config.yaml
num_hidden_layers: 12
qk_norm: false
attn_scale: 0.102
init_std_qkv: 0.0268
init_std_o: 0.00547
init_std_up: 0.0268
optimizer: "ademamix"
weight_decay: 0.15
lr_head: 0.00561
max_grad_norm: 0.5
decay_fraction: 0.573
decay_shape: "pow"
max_seq_len: 256
Each number is 128 + 24 x the weight over its row's rms, rounded and kept within 0 to 255. Layers, rows and columns count from 0. The size above them is the row's rms in percent of the matrix's.

# layer 9 MLP down (transposed), 960x192, rms 0.0818, rows 628-663, columns 96-191
size [111  95 100  97  94  92 100  97  91 116 120 100  92  89  97  92 120 104 104 100  93  89  99 115 112 103 112  99 102 108 109 106  96 103 101  95]
[[160 188 155  99 124 124 123  99 121 158 135 121 102 165 130 137  99   2 161 163 132 131 149  98 149 144 133 145 135 139 166 139 140 119 123  90 169 147 139 114 159 130 131 110 141 121 108 103 168 127 122  89 105 137 132 181  77 122 135 169  97 147 148 112 120 122 110 113 115 121 108 120 114 124 143 153 138 144 157  74 155  94 119 151 148  85 126 149 145 149 133 150 112 140 134 149]
 [118  96 135 116 131 122 110 126 143 134 161  97 136 183 119 129 111 171 164 136 126 146 103 140 115 144  81 166 135 160 110 132 109 149 156 161 121 111 129 140 145 100 153 107 165 136  88  95 175 152 157 148 154 104 127 124 116 120  95 137 125 141 143 128 147 104 164  60 165 152 101 131 120 129 162 118  70 154 116 147 124 161  88 150 129 120 147 108 141 105 113 112 152 133 143 161]
 [ 97 112 131 135 106 124 155 134  85 124 105  82  69 140 153 129 103  99 144 109 126 124 148 109  69  98 120 144 118 134 112 137 151 105 142 112 161 140 141 132 179 107 144 182 113 116  58 126 172 144  90 122 136 137 162 121 136 118 126  94 107 135 130 129 141 101 144 109 178 104 150 143  96 127 125 154 164 149 118 162 145 113 149 131  98  91  64 136 181 103 162 138 172 113 151 135]
 [139 107 137 164 127 137 153 119 109 128 105 159 135 143 122 114 109 247 158 170 112 137 113 132 148 143 153 106 112 106 100  94  92 126 150 141  33 146 106 133 136 115 145 104 127 144 114 105 128 147 172 158 137  96 147 116 141 138 157 149 119  97 110 132 129 112 100 149  95 110 116 167 140 189 135 119 110 110 112 142 110  91 145 177 115 124 143 131 149 104 154  96 150  80  85 172]
 [148 158 126  94 193 126 141 109 131 138 120 138 142 160 135 157 135 126 138  93  85 172 144 144  87 105 128 171  98 155 122 153  97 150 129  98 181 119 140 143 106 118 128 123  98 162 103 157 102 130 122 137 106 132 128 141 131 138 146 111 121 139 169 150 114 158 147 133 150  97 143 155 134 113  71 185  99 146  94 134 136 102 108 128  84  86 116 125 130  74 146 153 153 145 132 108]
 [143 158 117 128 133 116 138 100 142 137 100 113 108  84 150 124 101 140 174 170 140 149  99 167 143 129 105  93  89 103 142  92 126 125 123 142 129 134 120 146 112 137 138 118 111 105 221  92 153 125 127 126 124 120 106 180 112 100 122 184 143 118 127 139 112 111 135 129 101  91 107 145 143 111 165 176 109 108 172 120 118 109 117 153 106 147 137 176 141 134 116 143 121 139 153  65]
 [131 160 151 128 127 128 105 135 140 116 131 119 157 106  87  96 101 142 100 144 133 121 147  93 145 126 121 139 118 135 117 134 153 135 103  94 109  93 120  90 130  90 178 148 107 110 138 136 145 114 131 129 164 146 101 155 152 104 107 119 150 102  84 132 100 116  88 140 160 113 165 112 133 104 111  98 125 138 146 128 137 118 101 218 124 116 140 119 188 119 111 128  96 121 166 106]
 [165 124 145 122 115 141 147 146 147 132 109 151 145 166  96 169 138 118  99 157 115 122 115 158 142  74 105 132 128  83 102 167 153 156 136 168 134 170 138 175  90 149 134 105 107 105  84 152 136 140 114 157 131 132 211 139 133 131 149 145 150 157 135 134 107 128 156 152 108 149 125 107 110  98  96 111 126 124 157 127  98  74 146 133 131 119 151 101 142  96 140 143 122 133 117 151]
 [118 159 128  91 185 163 125 118 150 125 203 110 105 132 123 118 116 135 146 115 130 149 124 110 102 106 126 137 144  86 127 126 169 121  88 137 134 116 150 126 128 159 143 123 109 158 108 134  93 125 131 130 115 153 165 106 134  71 146 124 110 127 109 140 116 127 118 115 138 167  90 141 144 109 129 135 106 125 149 126 156 122 146 149 104 134 128 179 127  99  95 145 126 108 126 127]
 [126  99 162 120 114  95 126  93 184 116 101 160 140  58 156 131 128  98 147 126 100 125 110 110 167 145 140 114  91 132 127 105 128 122 142 158 103 102 114 124 122 153 130 147  93 155 122 121 161  85 129 140 163 118 134  82 124 118 109 141 103  70 147 146  91 132  98 114 120 117 150 105 134 135 161 140  97  78 133 125 177 140 153 118 148 163 176 149 133 134 148 110 156  99 148 113]
 [127 109  97 142 141 171  68 172 112 103 116 101 123 147 122 162 105 145 149 121 108 107  76 104 138 153 133 109 152  73 114 125 152 166 122 137 128 135 112 138  98 108 123 128 113  66 160 117 137  93 136 172 100 172 167 163 140 112 122 141 134  69 122  85 131 126 122 148 136 138 126 158 105 153 128 134 172 148 144 110 110 134 145 104 135 127 156 141  99 120 135 111 138 121 161 172]
 [125 129 132 127 114 148 137 141 130 125 132 130 116 112 121 115 122 115 151  95 142 143 153 136 107 118 134 122 164 119 152 176  61  96  88 109 125 105 107 135 167 152 147 157 160 132  99 165  83 120 132 107 122 127 125 139 125 123 139 158 113  86 130 146 143 102 157 124 122 109 146  93 137 121 131 129 152 146 166 106 114 150 119 153 130 141 140 132 135 100 143 141 100 133 121 122]
 [ 87 130 124 148 132 119 147 114 102 101 166 154 137 111 101 114 118 119 117  72 103 156  91 140 139 132 129  85 127 145 135 108 131  95  86 134 152  80 104 105 132 118 152 119 156 112 130 158 136 192  83 116 140  99 131 139 161 107 148 119  68  86 135 167  79 139 135 141 122 141 112 137  90 116 131  98 143 152 116  97 103 139 100 137 141  90 170 138 126 147 139 143 139 136 134 157]
 [153 131  77  95 119 113 114 136 101 103 119 117 154 123  91 155  93 105 146 174 167 131 138 104 131 108 155 114  98 124 160 127 139 129 130 157  96 148 175 107  98 154 135 161 165 153 108 106  99 105 128 133 105 141 123  87 121 131 105 147 160 126 145 131  95 120 138 125 119 156  61 126 137 146 142 149 132 131 126 142 125 150  98 109  98 103 131 128  92 102 150 184 122  99  88 115]
 [126 109 106 141 100 112 116 139 170 112 162 115 182 143 119 118 154 179 126 133 144 171 168 136 161 124 146 138 103 152  89 162  96 102  90 118  46 137 139 124 130 100 106 145 139 146 118 164  99 109 137 156  73 135 142  65 122 131 129 114 152 140 123 134 100 132 123 133 109 145  73 151 135 133 185 149 111 114 142 106 103 112 105 159 119 155 123 119  77  89 136 125  88 115 141 132]
 [101 131 157 172 114 138 149 115 123 100 145 132 140 109 139  95 101  83 113  97 120 110 139 115 126 126 129 119 131 150 101 134 129 163 175 112 145 160 138 109  81 116  93 164 106 137 142 112 148 126 111 129 145 126 119 146 155 133 156 160 144  98 141 146 100  80 153 126 148 140 108 170 121 106  89 149 101 153 103 132 173 123 151  91 108 130 101 102 154 159 123 120 124 148 157 126]
 [162 106 130 158 154 132 126 124 129 176 130 134 139 109 107 133 149   0 134 125 135 100 135 101 169 110 148 162 146 126  91 149 126 130 118 123 184  81 132 150 118 131 123 129 121 135 121 105 125 107 147 162 102  83 132 132 113 118  93 110 152 120  98 142 117 142 160 133 149 110 125 128 100  97 126 138 154 124 101 120 157 115 142 137 130 162 171 164 168 134  97 126  93 119 110 143]
 [100  82 173 111  65 111 144 157 123 127 148 135 105 123 129  95 126 143 136  75 154 125  71  90 123 131 146 116 154 139 152 155 178 108 132 150 129 151 133 141 121 125 135 114  78 103  64 137  96 135 129 154 148 153 129 121 152 168 121 143 142  91 137 137 118 108 123 120  98 134 169 125 116 109 139  88  88 116 128 118 130 112 140 127 108 158  92 113 142 182  85 155  86 153 102 180]
 [121 137 130 133 135 130 126 119 135 104 156 119 140 121  82 126 131 113 109 107  97 148 122 101 143 130 129 105 152 105 152 140 134 135 120 131 193 135 152  97 115 138 109 126  91 153  98 160 130 166 143 150 192 128 133 116 128 122  68 160 132  84 109 135 143 122 113 117 112 148 151 154 119 113 114 177  99 129 127 142 120 145  98 128 110 164 150 155 122 142 142 107 120 117 132 114]
 [165  84 131 121 125 105 146 171 105 165 167 119 163 107 115 117 102  93 158 163 150 152 141 141 121 134 119 140 145  91 107 111 102 167 129 139 152 147 100  83 102 126 109  91 125 135  46 147  89 142 152 131 137 121 169 112 102 122 103 142 132 118 143 157 120 124 112 148 107 113 150 185 165 108 160 123 119 126 100 115 134 127 118 158 127 153  91 111 101 132 133 114 118 118 138 140]
 [151 162  65 146 149 126 121 130 118 111 105 103 133  97 128 116 126  37 150 147 103 129 133 156 127 156 124 135 139 124 101 101 133 136 135  93 128 161 133 124 125 154 162 118 103 106 194 114 157  86 145 109 147 177 109 127 135 128 123 125 113 134 113 128 163 127 105 105 112 148 135 118 132 101 141 138 105 141 165 135 137  71 125 128 126 128 144 184 119 129 141 165  81 106  70  80]
 [103 178 136 131 117 176 113 154 151 137 129 140 123 119 148 107 103 137 131 152 152 153 118 144 108 142 132 141 144 136 102  98 153 121 109  96 128 117 139 109 198 119  97 132 139 145 114  98 129 106 143 117 118 142 159 140 147 136 139  97 118 146  56 132 158 112 117 167 195 129 138 111 150 128 171 130 124  93 136 157 142 105 161  96 130  91 124 179 149 150  90 130 128 136 146 136]
 [145 117 136 146 131 157 134 133 121 172 127 135 116  97 164 133 163  80 114 153 143 135 100 151 120  82  90 138 129 159 150 115 119 121 147 122 111 142 121 107 122  94 143 132 119 119 103 110 131  91 152 138 140 107 161 102 136 164 136 104  80 126 150 125 126 142 111  72 172 154 132 141 137 108 100 114 148 139 126 127 117 156 144 151 107 110 137 192 116 119  98 160  92 123 153 156]
 [116 148 155 151 124 135 162  86 144 105 112 135 156  84 110 123 140 107 126 109 113 122 164 105 130 125 156 152 104 108 163 164  84 123  51 128 116 155 154  99 163 125 129 125 139 113  53 179 142 113 131 106 143 101 125 121 127 131 117 126 146 141 182 144 107 100 139 164 170 140 171 103 115 162 156 110 105 128 124 137 132  94  85 100 123 120 156 118 139 131 112 140 126 146 139 149]
 [120 117  94 154 109 151 139 121 129 146 126 159 124 155 152  99 130 116 133 174  95 153 160 128 139 123 143 107 105  96 101 135  93 118 145 149 134 165 115 155  58 101 131 138  90 106 166  99 154 149 109 143 132 119 108 125  95 119 122 166  66 129 145 141 129 117 128 164 113 126  94  95 120 156  84  99 123 149 116 131 133 132  99 169 130 147 140  97 123 126 112 142 133 144 166 142]
 [155 145 126 104 148 116 159 163 143 134 113 127 142 105 121 127 102  59  46  94 124  81 155 135 139 126 151 149 128 139 113 144 133 128 127 130 150 130 104 142 109 174 120 118 109 158 194 133 168 124 164 142 129 147 112 148 138 108 105 117 101 162 137 141 143 143 156 119 103 112 126 120 134 145 102 167 116 165 153 107 141 137 162 128 116  92 113 110 122 115  98 128 146 146 156 121]
 [137  57 144 164  81 137 111 153 132 136 138 136 100 119 137  95 110 165 152 183 128  85 147 152 184 134 132  97 135 111 120 156 137 119 110 113 140 136 111 131 104 139 162 128 125 117 101 124 154 135 172 129 129  90 108 116 121 132 137 105 146 152 111 131  88 140 130 116 122 101 114  89 175 162 133 152 104 165 127 134 143 162 121 128 158 125 111 132  91 144 134 153 120 143 141 135]
 [107 103 118 131 151 173 105 152  86 105 111 135 155 137 137 121 140 111 139 135 156 124 148 138 130 110 156 126  98 128 154 153 134 122 125 134 108 130  64 102 109 143 149 140  93  54 135  94 126  99 191 105 128 148  52 122 115 137 160  73 124 154 179 125 119  95 143 147 147 134 114 152 120 142 168 139 114 153 127 111 124  96 143 104 168 151 173 115 101 133 126 148 133 164 115 135]
 [129 144 102 138 112 123 106 107 137  94 148 126 143 105 122 136 149 140  64 111 126  95 106 123 133  92  70 137 116 123 154 122 115 150 127 129 105 132 169 125 153 154 150 135 107 108  47  72 179 135 183 134 133 106 160 150 138 143 149 104 121 151  66 179 140 129  76 114 125  95 121 139 153 159  98 100 120 136 120 139 138 125 187 118 143 145 100 110 145 110 129 117 126 122 146 122]
 [103 150 123 119 140 118 139 186  98 133 135 140 168 111 155 117 170  69 124 139 124 139 107 146  84 125 108 157  73 136 173 103 131 104 116 133 144  88 114 116 101  88 116  73 151 121 118 117 164 115 123 134 144 126 128 118 114 117 145 132 128 130 114 104 109 154 144 131 142 169 131 138 141 137  90 111 123 111 130 109 133 102  99 161 116 123 112 117 132 125 180 148 126 108 109 129]
 [147 102 140 129 155 104 110 149  86 118 143 136 101 121 151 100 122  71 192 106 156 168 101 153 123 138  91 155  77 117 128 141 129 124 123  86 152 156 161  84 155  92 102 143 118 110  83 146  99  94 128 140 101 139 179 130 100 117 133 116 136 128 120 112 164 155 194 122 122 135  80 150 154 136 134 133 116 125 153 125  92 110 130 158 137 139 149 119 142 110 127 136 126 120 148 131]
 [117 101 140 161 106 136 115 109 161 156 125 135 152 117 105 112 162  44 146 125 136 150 112 129 139 123  59 121 139 103 131  83 143 122 130  99 181 115 145 140 138 144 112 116 143 148 147 123 164 147 103 170  80 166  89 132 107 131 133 127 152 152 127 109 139 147 161 138  61 133 113  84 123 126  98 125 109 109 129 187  97 108 107 127 128 150 132 115 175 133 118 139 106 111 134 104]
 [136 129 110 122 141  89 129 148 142 103 143 122 126 150  87 138 104  89  82 103 113 101 129 165  84 118 119 148 139 154 120 164 124 114 146 147 147  98 128 103 124 125 119 107 152 115 157 128 126 124 181 151 177 162 152 156 140 138 112 142 112 124 123 107 150  73 132 162  94 140 148 113 115 170 121 124 123  91 147 118 123 110  93 123 116 167 103 123 155 106 155 151 115 128 105 136]
 [125  88 147 172 151 129  90 116 136  86 133 108 120 142 124 145 124  72  88 114  88 113 151 114 110 159 140 106 181 104 116 135 141 150 139  90 141 100 133 158 113 142 133 130 104 148 114 111 106 135 108 144 122 144 138 159 150 148 133  97 109 112 159 132 135 153  83 160 134 151 145 131 132 147 145 170 140 131 136 120 125 100 106 166 115 164 100 118 127 104 126  79 126 157 108 147]
 [120 108 157 153 145 161 121 139  89 118  93 122 150 109 120 106  88 152 159 129 101 136 116 167 121 109 108 105  80  98 111 149 115 114 122 148 161 182 126 120 108  82 187 133 145 169 139 140 103 114 136 119 134 112 138 144 134 143 117 119 132  93 121 122 142 151  95  97 134 141 150 119 138 136 115 154 125 123 122 107 113 111 159 125  93 108 148 151 134 119 133 137 119 161 173 123]
 [146 126 118 140 140  85 167 127 118 136 103 108 102 128 181 144 106 118 145 173 163 121 117 125 133  95 132 122 116 130 125 138 123 145 109 102 168 113 186 125 116 131  99 130  58 125 103 100 121 121 107 156 133 161 141 144 157 163 158 133 127 100  98 114 161  99 133 100 100 120 108 106 106 139 114  87 112 157 113 136 121 184 114 157 145 115 126 142 151 164 141 158 149 127 156 140]]
# layer 9 MLP up, 960x192, rms 0.0877, rows 629-664, columns 96-191
size [ 93  98  98  94  93  96  97  90 107 120 102  93  88 102  94 112  98 105  98  95  92  99 110 106 101 109  97 101 105 104 104 101 107 102  93  98]
[[148 134 131 124 133  92  97 122 127 103 132 128 137  76  85 129 148 143 118 139  97 111  89 115 134  94 132 117 130 130 116 126 111 103 132  90 134 147 157 136 122 155 144 126 132 122 100 138 114 165 145 137 102 110 110 110 113  91 136 114 131 121 125 100 105 151 157 175 105 112 165 134 151  99 125 110 166 148 149 124 127 116 182 119 120 120 153 142 140 158 134 129  95 132  83 148]
 [ 88 123 103 120 125 122 122 124 126 123 139  76 138 118 128 160 114 121 153 140 159 126 103  98 113 116 126 131 160 101 166 149  90 192 131 112 139 116  93 127 125 113 118 119 124 138 119 121 122 106 152 140 155 128 147 159 103 136  96 118 101 114 139 116 155 100  84 143 137 169 139 111 129 131 135 102  88  86 104 168 110  89 165 103 136 121 179 173 134 134 152 124 112 157 129  99]
 [127 130 146 101 104 117 112 122 166 114 153 130 135 118 132 105  90 121 142  66 116 161 155 160 102 140 130 151 108 122 194 144 128 108 119 129 118 106 165 126 104 128 103 157 143 111  83 140 143 161 126 157 114 168 102 122 110 158 146 124 125 189 127 129 156 143 141 143 156 135  88 105 155 101 136 125 123 170 134 123 145 147 132 127 172 120 106 144 104 106  90 110 134 198 125 104]
 [122  92 116 121  95  69 144 156 112 137 181  99 133  92 120 121  60 128 122 168 134 126 132 112 125 132  86 123 142 109 176 117 116 140 129 113 129 131  95 116 117 147 144  73 151 148 132 128 133 138 126 111 147  95 149 140 129 135 129 122 162 117  71 128 103 119 133 166 176 145 121  90 157 152 134 117 117  80 131 136 128 101 128 108 156 129 145 112 105 157 104 120 141 142  90 134]
 [109  95 171 148  94 140 110 120 140 124 125  91 152 119 126 158 158 126 138 143 113  74 145 123 101 149 143 162 140 154 120  92 167 116 126 136 130 111 159 104 160  96 118 154 142 130 126 139 129 146  78 187 110 110 142 120  79 127  87 121 144 147 165  84 130 130 119 140 178 120 113 105 118 170  98  88 152 169 123 109 150 146 153 107 131 115 115 112 124 133 129 159 123 120 121 134]
 [129 138 149 131 148 147 125 126 140 133 154 134 176 100  81 116 113 115 146  51 122 145 129 111 106 165 129 107 115 150 160 113 112  99 172 112 126 110 134  87  77 121 132 137 147 141 113 100 125 164 114 106 148 116 165  91 110 126 145 108 117 163 134 126 139 124 125 168 103 136 106 106 111 197 102 138 169 156 143 120 126  84 134 107 107 135  98 114 103 132  99 157 145 114 124  94]
 [124 121 107 137 116 107 103 112 121 149 147 116 148 101 100 153 128 123 111  85 120 148  95 105  93 143 116 147 182 160 117 112 163  95 155 163 151  89 121 178 167 172 137 140 115 122 126 166 124  91 131 112 101 151  97 145 144 142 131 106 103 147 118 127 108 129 139 155 139 107 142 126 111 114 156 140 115  98  97 125 159 138 114 107 125 112 112 167 116 169 128 116 135 164 125 138]
 [129 120 118 150 136 146 158 151 105 158 136 139 169 145 101 139 137 118 130 134 103 122  97 139 130 132 130 167 157  92 115 102  83 126 149 154 152 120 135 114 121 103 119 133 182 122 123 121  95 179 125 120 151 130 122 123 137 135 159 127 126 154 154 145 140  98 161 135 135  54 111  84 139 132 129 164 108 153 129  97 144 158 117  84 142  81 133  93 123 149 154 110 136 149 105 149]
 [163 156 102 137 136 120 118 129 111 128 176 111 146 118  89 114 116  92 126 110 146 122  95 101 169 124 109 167 113 116 152  98 149 130 158 119 144 130 102 146 121 132 108 122 162 126  96 103  86 161 153 139 119 171 133 164 104 154 110 138 117 167 109 125 129 111 107 107 113 128 106 172 158 146  99 133 105 129 162 129 104 130  90  87 124 110 134 141 111 110 115  87 102 145 126 162]
 [138 134 121  97 112 120 159 110 163 127 118 145 155 101 116  94 130 105 117 137 127 116 138 106 158 188 154 139 112 141 132 159 158 124 153 135 152 121 132 201 138 164 113 129 161 108 110 124  97 108 150 110  93 164  86 127  96 153 165 120 118 157 164 134 132 123 141 144 134  92 146  58 116 166 108  91 123 132 118 132 142 119 153 137 101 103 113 126 141 126 112 137 138 130 133 119]
 [175 161 133 113 107 153 129 135 135 158 155 138 115 106 117 121 109 112 167 104 116 114  84 110 134 132 130 125  86 130 135 106 160 156 126 140 158 153  98 140 113  88  95 122 163 164 115 137 168 131 143 148 134 143 128 141 120 158 149 170 101 121 113 145 181 157 129 144 119 103 111  94 154 145 148 117 100 161 106  99 135 138 126 127 113 102 138 154 138 134 121 150 154 129 132 163]
 [180 128 139 136 109 150  94 135 179  95  98 126  99 118 102 149  84 116 142 149 121 129 159 115 132 158 106 115 114 147 119  96 150 141 128 121 149 158 106 134 164  76 141 119 125 156 128 122 129 162 135 147 114  99 122 117 141 106 135 114 140 141 104  95 159 126 135 132 114 146 128 126 163 192 169 135 153  79 178 143 112 126 103 115 126 134 105 130  95 137 134 103 167 137 121 153]
 [ 96 152 125 158 119 133 150 106  80 154 148 134 135 135 111 103 155 123 117 103  79 152 132 133 138 132  74 134 169 107 134 115 111 127 137 123 119 125 156 141 124  73 133  79 118 122 116 148 137 164 157 118 131 121 119 167 155 107 147 125 125 163 112 123 107 121 136 127 160  88 174 138 127 102  73  99 117 163 104 144 162 136 134 131 156 139 145 151 176 152 140 114 152 142 132 128]
 [131 120 126 114  85 116 153 134  87 121 147 127 145 186 173 131 132 128 146 109 158 182 135 185 169 173  86 109  98 135 161 146  96 140 120 104 104 117 103 139 138 160 148 122 139 103  86 143 152 121 100 150 103 120 118 160 124 101 138 135 138 139 107  94  97 133 134 146 105 121 107 115 134 179 120 159 110 114 166 106 127 169 128 150 142 110 117 108 112 112  78 143 101 134  87 126]
 [172 109  70 127 102  92 131 132 124 117 187 144 122 115 173 178  96 113 113 149 132  74 125 118 122 155 115 124 137 126 115 132 105  85 141 107 161 107  86  95 104 150 139 145 158 124 116 155 127 109 159 116 107 117 190 136  94 141 110 119 138  99 104 127 159 136  92 152 127 149 155  92 158 133 143 145 150 113 164 138 142 136 153 117 157 126 163 130 102 156 112 150 128 131 146 131]
 [126 107 137 136 156 147 156 132 123 119 143 107 130 102 103 156 145 114  82 108 113 127  66 130 136 138  91 136 123 130 132 142 110 128 155 118 145 100 106 147 155 106 142 164  93  92 131 168 134 130 129 123 103 120 114 162 115 129 142 110 107 128  90 105 112 115 132 121 182 131 156 132 138 154 160  94 142 149 144  97 135 155 129 126  94 131 123 131 161 173 153 110 119 158 121 120]
 [125 145 129 140 157 114 113 133  85 115 133 105 169 118  95 127 137 131 134 180 124 127 130 161 124 117 124 127 126 173  71 124 148 167 123 105 141 111 115 153 156 128 107 164 140 166 118 122 134 154 131 155 105 124 122 110 136  67 187 108 145 108 106  86 115 160 131 165 170 114 102 157 156 133 137 130 116 117 131 156 139 129 162 172 149 153 155 141 103 113 124 124 154 138 159 115]
 [125 141 127 107 114 148 102 103  77  83 151  92 140 145 135 139  71 121 134 147 146 111  96 134 130 123 140 157 163 114 134 116 148 156 136 146 145 136 162 123 157 146 150 158 101  87 113 132 171 140 134 123 163  94 130 130 115 138 139 108  96 170 112 104 123 114 176 120 152 104 123 183 170  73  98  97  93  95 117 118 136 170 111 129 132 130 155 160 101 126 128 139  96 142 134 126]
 [108 115 163 126 132 147 103  85 116  93 102 150 137 148 106 107 109 135 127 171 103 103 122 114 128 154  71 175 152 121 103 124  91 131 130 143 114 101 130 140 101 143 108 149 175 113 122 147 141 121 110 134  74 151 109 158 134 152 150 125  85 178 114 145  98 148  98 128 142 125 138 126 153 151 109 128 140  62 155 114 157 151 165 110  90 134 136 146 117 102 134 128 163 189 115 151]
 [131  96 144 156 100 119 160  92 123 139 151 126 127 163  96  84 111  99 107 138 125  77 116 126 152 176 111 147 131 161 107 100 115  95 134 150 147 129 163 120  92 179 118 132 161 146 128 113 157 145 147 111 127 116  96 128 140  66 120 150 145 137 124 122 100 130 101 167 118 147 126 114 119 131 105 123 120 130 130 148 134 106  98 120 110 139 105 156 162 111 108 125 144 145 115 149]
 [166 127 106 121  90  97  90 118  69 139 163 139 137  98 106 147 115 133 130 122 137 132 146 137 152 112 131 157 120 130 141  87  95 155 127 181 141 120 145 114 125 137 138 160 128 130 121 174 105 174 121 151 147 105 110 143 138 132 117 146 114 173 138  97 139 120 118 149 112 106 102 145 147 139 111 103 114  79 130 144 142 140  97 148 136 142 128  80 131 133 116 121 135 143  66 116]
 [185 150 141 123 147  90 126 123 141 138 153 161 132 118 131 149 116 118 131  94 131  90 138 135 108 133 142 130 136 121 143 103 152 159 130 129 134 143  91 113 141 132  81 200  94 124 120 140 181 141 116 116 152 156 106 153 114 127 154 103 135 129  99 107 115 152 165 160 112 120  86  92 136 122  94 141 146 126 156 151 154 107  95  90 130 115 140 116 137 171 144 109 110 127 110 136]
 [120 141 106 157 132 108 134 151 125 112 191 140 107  97 128 137 133 130 135  90 131  82 104 109 128 124 137 136 131 146 104 106 109  92 104 133 132  98 130 150 103 134 103 153 150 110 108 135 130 116 121 152  75  96 113 168 139 148 139 117 115 109 118  98 154 135 155 125 134 139  98  54 126 136 125  96 126 134 149 106  86 143 153  94 113 135 118 157 118 124 140 157 127 153 111 137]
 [135 115  82 114 161  84 139 101 107 129 123 148 117 176 153  74 131 121 120 154 108 112 121 103 142 133  88 142 128 135 156 135 107 139 131 146 135  92  98 151  57 144 102 128 150 123 121 129 171 115 118 182  97 136 130 178 105 140 123  95 106 139 174  85 118 170 114 139 179 120 100 118 135 154 134 110 139 134 147 108 161 149 172 129  99 141 121 131 125 111 108 112 196 112 105 120]
 [119 124 111 131 180 109 122  81  99 140 135 141 148 144 122 137 143 106 174 142 112 145  82 100  90 159  91 115 126 167 110 126  69 131 101 141 189 123 107 120 119 117 164 161 132 125 126 169 110 103 120 121 140 138 123 114 149 118 140 144 165 149  99 115 154 171 135 125 154 147 154 148 139  95 160 120 131  98 125 142 130 119 104 140 144 151 146 139 129 137 161 108 104 158  73 113]
 [137 157 124 112 105 110 144 113 120 124 139 140  93  66 130 132 127  85 126  98 118 133 120 146 145  76 146 135 154 137 161 170 149 117 127  86 141 124  96 159 153 128 139 108  96 110 126 150 153 122 100 150 136 116 112 158 122  96 153 151  88 133 130 142 108 160 123 172 142 130 113 140 158 216  93 127 162  92 127  97 168 105 138 108 143 154 203 148  91 124 147 133 122 132 107 154]
 [121  85 119 117  71 100 148 104 141  90 138 110 120  95 109  93 122 126 122 117 126 132 112 147 149 137 100 126 131 168 127  78 102 144 116 123 137 123 142 205 122 104 168  97 112 149 114 145 110 124 107 133 142 120 115  95 127 129 107 148 112  91 139 124 162 154 142 115 154  83 128 185 173 152 133 114 120 135 107 127 137 170 106  87 116 126 127 127 127 164 159  84 105 148 105 133]
 [150 110 139 138 140 120 154 133 142 102 163 116 142 131 102 158  96 123 172 108 126 103 102 152 137 137 109 144 155 141  97 137 133 141 118  84 134 119 134 155  87 162 175 134 155 100  97 145 129 119 146  61 126 195 115 139 136 131 109 128 140 111 163  98 121 146 175 137 141 130 127 126  93 127 136 125 152 115 104 125 149 119 123 139 107 104 152 125  88 192 145 151 103 202 129 134]
 [142 144 152 138 104 147 152  94 159  74 151 125 159 160 122 171 153 112  59 122  88 152 137 105 168 129  90 157 119 152  98 117 170 154 135 124 168 146 142 189 152 124  99 160 106 139 109 178 148 170 123 118 162 145 111 111 120 103 193 147 145 133  81 128 153 117 157 139 104  97 121 153 137 140 113 134 162 145 112 138  89 146 138  92 144 123 127 130 145 154 119 135 110 119 145 166]
 [116 120 154 156 113 164 149 114 126 158 129 147 160  96 102  92 137 100 117 139 143 125 107 118 151 173 141 141 173 124 151 118 135 141 133 145 146 100  92 125 131 105 113  95 155 139 115 125  95 133 107 122 128 109 117  93 112 144 161 113 136 122 109 153 148 124  88 184 147 111 126 115 159 113 153 109 129 159 127 159 111 142 169 121 164 149 110 160 118 140 125 103 121 134  86  98]
 [159 152 145  94 129  97 185 124 117 105 177 107 129 128 113  94 115 118 122 118 143 114 109 118 129 127 154 137 151 165  90 111 110 116 164 165 141 141  61 143 133 125 165 113 123 123 125 138 157 122 119 125 102 144 179 148 110  88 161 109 115  88 131 146 111  91 129 148 149 146 145 169 146  92 148 164 130 106 157 111 139 177 106  84 112 143 127 145 102 168 122 101 149 152  87  54]
 [156  88 138 140 116 147 172 135 145 129 124 135 114 112 117 123 144 101 161 153 142 108 149 101 200 112 141 139 115 107 133 127 113 147 135 148 141 111 108 112 111 145 119 128 134 111 104  95 106 135 163 106 147 121 121 140 126  96 134 128 133 145  81 148 135 117  90 144 108  90 138 136 100 101 102 116 155 136 100 130 128 113 119 129 139 150 154 110 112 152 105 139  92 181 113 135]
 [101 133 139 130 120 136 160 163 134 144 139 131 184  79  77  68 105  98 110 154 126 136 118 155 134 128 147 138 109 145 158 144 136 117 109 132 127  91 138 128 133 162 140 163 138 141 117 111 138 119 135 104  99 110 135 134 126 136 139 129 157 127 137 151 110 174 154 159 136  44 121 101 168 138 119 159 171 128 124  97 192 126 133  73  90 142 154 157 133 147 161 135 127  76 131 109]
 [153  69 140 154 101  94 131 111 127 140 179  99 122 161  91 117 165 127 146 123 146 136 159 121 157 153 133 152 142 109 145 120 107 139  74 136 130 112 136 155 129 142 104 107 113 137 106 114 115 152 131 129 119  94 168 125 126 151 139 154  90 159 150 115 118 117 137 177 142 147  94 122 171 112 142  96 119 120 140 153  82 111 125 105 148 150 117 155 159  82 125 162  66 144 115 120]
 [113 143 148 106  75 168 119  99 138 113 152 126 147 130  97 149  95 123  73  89 153 168 119 109 166 164 127 160 129 151  94 106 139 146 113 155 160 134 151 147 139 121 163 129 131 115 118 105 142 138 102 114 124 144 120 117 157 153 104 131 158 170 113 131  65 133 103 120 154 103 163 143 138 126 139 136 150 107 140 119 197 148 127 117 149 141 155 142 122 117 124 101  72 127 103 130]
 [168 150 176  95 151 156 118 107 113 154 169 134 145 139 123 162  76 165 133  86 106 141 119 107 119 113  85 140 131 141 189 132 151 159 116 152 123 108 141  96 140 119 118 115 136 138  29 130 133 135 120 106 127 115 162 133  86 101 132 137 131 118 129 123 113 120 146 130 150 157 129 114 124 102  93 135 132 106 125  78 120 125 149 125 120 130  84 144 144 153 131 169 136 152 119  92]]